python train.py --num_hidden_layers=12 --hidden_size=320 --num_attention_heads=5 --num_key_value_heads=5 --head_dim=64 --intermediate_size=1152 --vocab_size=32000 --hidden_act="gelu" --norm="layernorm" --norm_place="pre" --norm_eps=1e-05 --positions="learned" --qk_norm=false --attn_scale=0.125 --bias="none" --tie_word_embeddings=true --parallel_block=false --init="normal" --init_std_qkv=0.0249 --init_std_o=0.0249 --init_std_up=0.0249 --init_std_down=0.0249 --optimizer="soap_variant" --learning_rate=0.0035 --beta1=0.95 --beta2=0.99 --weight_decay=0.064 --lr_head=0.00555 --warmup_steps=200 --schedule="cos" --final_lr_fraction=0.1 --batch_tokens=65536 --max_seq_len=256 --doc_mask=false --train_tokens=358200000 --max_steps=5466 --dataset="wikipedia_en"
Each number is 128 + 24 x the weight over its row's rms, rounded and kept within 0 to 255. Layers, rows and columns count from 0. The size above them is the row's rms in percent of the matrix's.

# layer 5 attention value, 320x320, rms 0.113, rows 35-51, columns 80-159
size [ 88  93  92  87  81  90  93  93  93  94  94  94  91  84 105  87  89]
[[141  69 112 149 152 153 187 118 108  88 150 121 133 143 118 111 118 158 106 134 137 133 114 107 129 131 122 111 155  98 106  82 144  76 133 168 155 149 153 124 152 154 119 161 112 117  99 126 145  99 106 151 132 125  82 134 108 125  97 121 111 123 114 127  90 142 126 164 112 127 208 134 158 128 157 102 128 189  97 122]
 [141 117  84 111 120 124 138 115 133 135 120 175 101 111 153 110 115 126 132 122  89 126 153 125  83 119 164 135 118 121 140 156 133 109 126  94 132 144  99 183 131 116 119 157 102 112 153 139 155 145 182 136 119 106  77 129 109  72 134 116 146 145 145 107 101 157 110 184 108 115 143 120 157 152 130  74 130 141 130 126]
 [113 111 131 127 142 102 133 103 163 104  48 152 180 112 158 140 145 100 175 108 146 140 117  79 139 142 146 180 118 136 157  92 126 120 134 127 121  99 109 164 159 133 182 124  89 135 143  97 145 152 151 135 124 109 127 163 121 147 144 121  59 129 125 118 124 112 122 132 154 152 109 109 122 137  97 160 136 129 151 112]
 [102 128 156 188 115 107 140 130 128 134 173 143 108 103 148 156 124 145  93 165  92 110 124 158  96 112 147 143 117 119 102 129 139 134 105 101 115 161  87 121 125 127 134 135 138 144 121 151 147 152 105 151 116 100 147 143 131  90 130 137 169 130 114 123 114 171 125  99 111 118 150 169 168 149 130 157 124 171 131 164]
 [122 105 158 140 118 100 117 150  54 140 105  88  85  83 122 132 187 169 115 159 176 145 123 169 142 124 117 128 117 123 153 131 111 111  81 111 122 154 141 144  83 122 136  97 128 114 140  76 131 137 120 177  95 136 109  99 105 121 133 125 136 151 125 129 123 159 137 121 161 125 137  99 149 152 183 121 118  72 127 162]
 [157 107  76 130  89 152  78 109  99 143  85 103 146 102 116 145  75 129  63 119 111 133  99 136  98 101  74 125 159 138 106 162 139 157 137 125 137 150 154 154 144 149 125 152 103 145 104 124 172 103 143 117 155 150 106 125 133 161 122  79 144 110 117 147  94 120 133 154 122 112 117  87 116  77 159 149  96 119 116 112]
 [138 161 125 165 129 117  91 111 120 129 117 137 151 118 157 138 157 137 159 140 140 186 144 139 148  94 129  93 102 122 159 174 114 140  58 148 149 161 140 101 108 140 152 130 119 106 111 144 130 111 140 120  87 105 147 154 144 154 109  94 109 119 121 120  83 104 118  95  90 120  85 140 139 147 116 167 122 110 168 175]
 [116  95 140  97 154 171 114 140  80 120 166 129 104 104  90 169 131 122 120 139 112 125 115 148 154 168 112 106  65 141  81 110 136 109 138 120 118 139  87 161 132 118 132  87 117 128 129 136 132 125 151  91  99  61 120 111 145 145 106  86 113 124 121 161 115 101 117  88  95 104 106 117  96 157 156 108 162 118 133  92]
 [131 133 164 142 154 110 116 124 183 125 120 165 176 121 172 137 111 111 154 148 103 122 115 131 133 135 142 113 174 114 151 162 144 115 163 113 132 124 112 128 128 114 119 141 112 140  90 121 127 180 109 153 130 163 128 120 101 137 154 130 129 126  80 138 100  87 139 154 153 165 109 102 121 107 119 168 116 105  86 124]
 [109 106 122 121 125 172 133 120 136 148 123 118  89 153 120 111 141 131 163 119 151 160 143 116 139 148 130 147 144 115 136 101 118 129 112 147 156 170  82 143 123  93  88 156 131 132 174 178 128  63  95 126 145 125 117 120  94 128 128  97 150  95 133 137 104 159 112 114 124 116 155 137 145 110 143  84 129  92 112 204]
 [123 152  78 107 125 139 153 153 111 109 127 168 104 103  95 150 106 139 101 118 120 125 115 122 103 112 164 146 156 189 117 168 123 113 190 110 121 151 118 110 131 128 116 149 131 148 130 114 136 115 100 164 163 130 107 176 116 120 139 109 123 123 136 116 112 154 136 181 138 115 114 134 154 105 118  97 171 134 172 123]
 [149 138 129 134  64 152 168 149  62 100 111 152 114 153  87 140 109 148 121  87 133 124 153 134  48 145  86 106 141 163 128 157 149 118 116 147 116 154 151 167 138 161 142 149 139 160 137 120 131  87 154 133 134 111 153 125 104 139 161 126  97 119 151 158 107 184 170 131 140 143 123 142 121 124 126 136 132 126 137  67]
 [124 144 125 115 156 137  74 127 122 134 127 128 121 129 186 173 144 127 176 116 137 138 161 136 161 120 116 172 103 116  96 172 144 136 149 153  91 122 131 168 137 109 120 126 131 139 159 155 113  94  98 123 163 106  94 133 163 119 120 128 167 144 186 165 118  82 158 123 166 142 139 166  88 155 153 153 116 106  79 130]
 [161 129 156 113 103 121 131 143 127  95 141  94 134 122 153 104 103 106 114 149 168 145 121 152  92 143 148 151 128 142 127 127 137 108  98 106 145 112 120 134 129 168 139  97 140  69 133 108 149 133 109 149 100 138 144  96 154 160 152  74 134 123 138 134 147 130 123 143 155 139  71  95 137 141 127 122 141 151 121 161]
 [112 193 140  79  84 136 105 117 112 136 137 113 130  79 102  93 125 139 187 115 125 127 107 120 105 127 106 171 102 114 125 112 126 145 102 113 126 107 105 132 159 121 117 159 143 113 174 171 154 117 175  86  81 125 110 113 104 138 150 132 121 118 140  99 115 105 172  89 191 117 190 125 133 124 125  85 140 159 140 147]
 [130  99 116 120 116 148 123 126 125 150 167 158  87 127 154 126  97 112 132 121 112 129 141  99 132 159 117 138 143 123 118 100 120 124 130 115  94 122 159 113  79 132  91 139 126 126 115 140 151 121 105 118 115 113 146  88 132  95  78 104 125 168  82 137  96 168 119 120  72 144 131 155 104  71 145 125  79 124 119  88]
 [131 131  84 111 102 117 119 168 154 123 146 167 125 126 133 123 124  86  70 128 170 124 117 147 130 147 102  88  94 119 108 117 118 128 138 126 156 181 157 105 160 124 152 120 169 153 179 159 107 148 128 134 133 146 119 150  86 193 120  81 121 143 144 127 143 109 125 120 103 128 133 117  82  92 128 135 116 135  91 167]]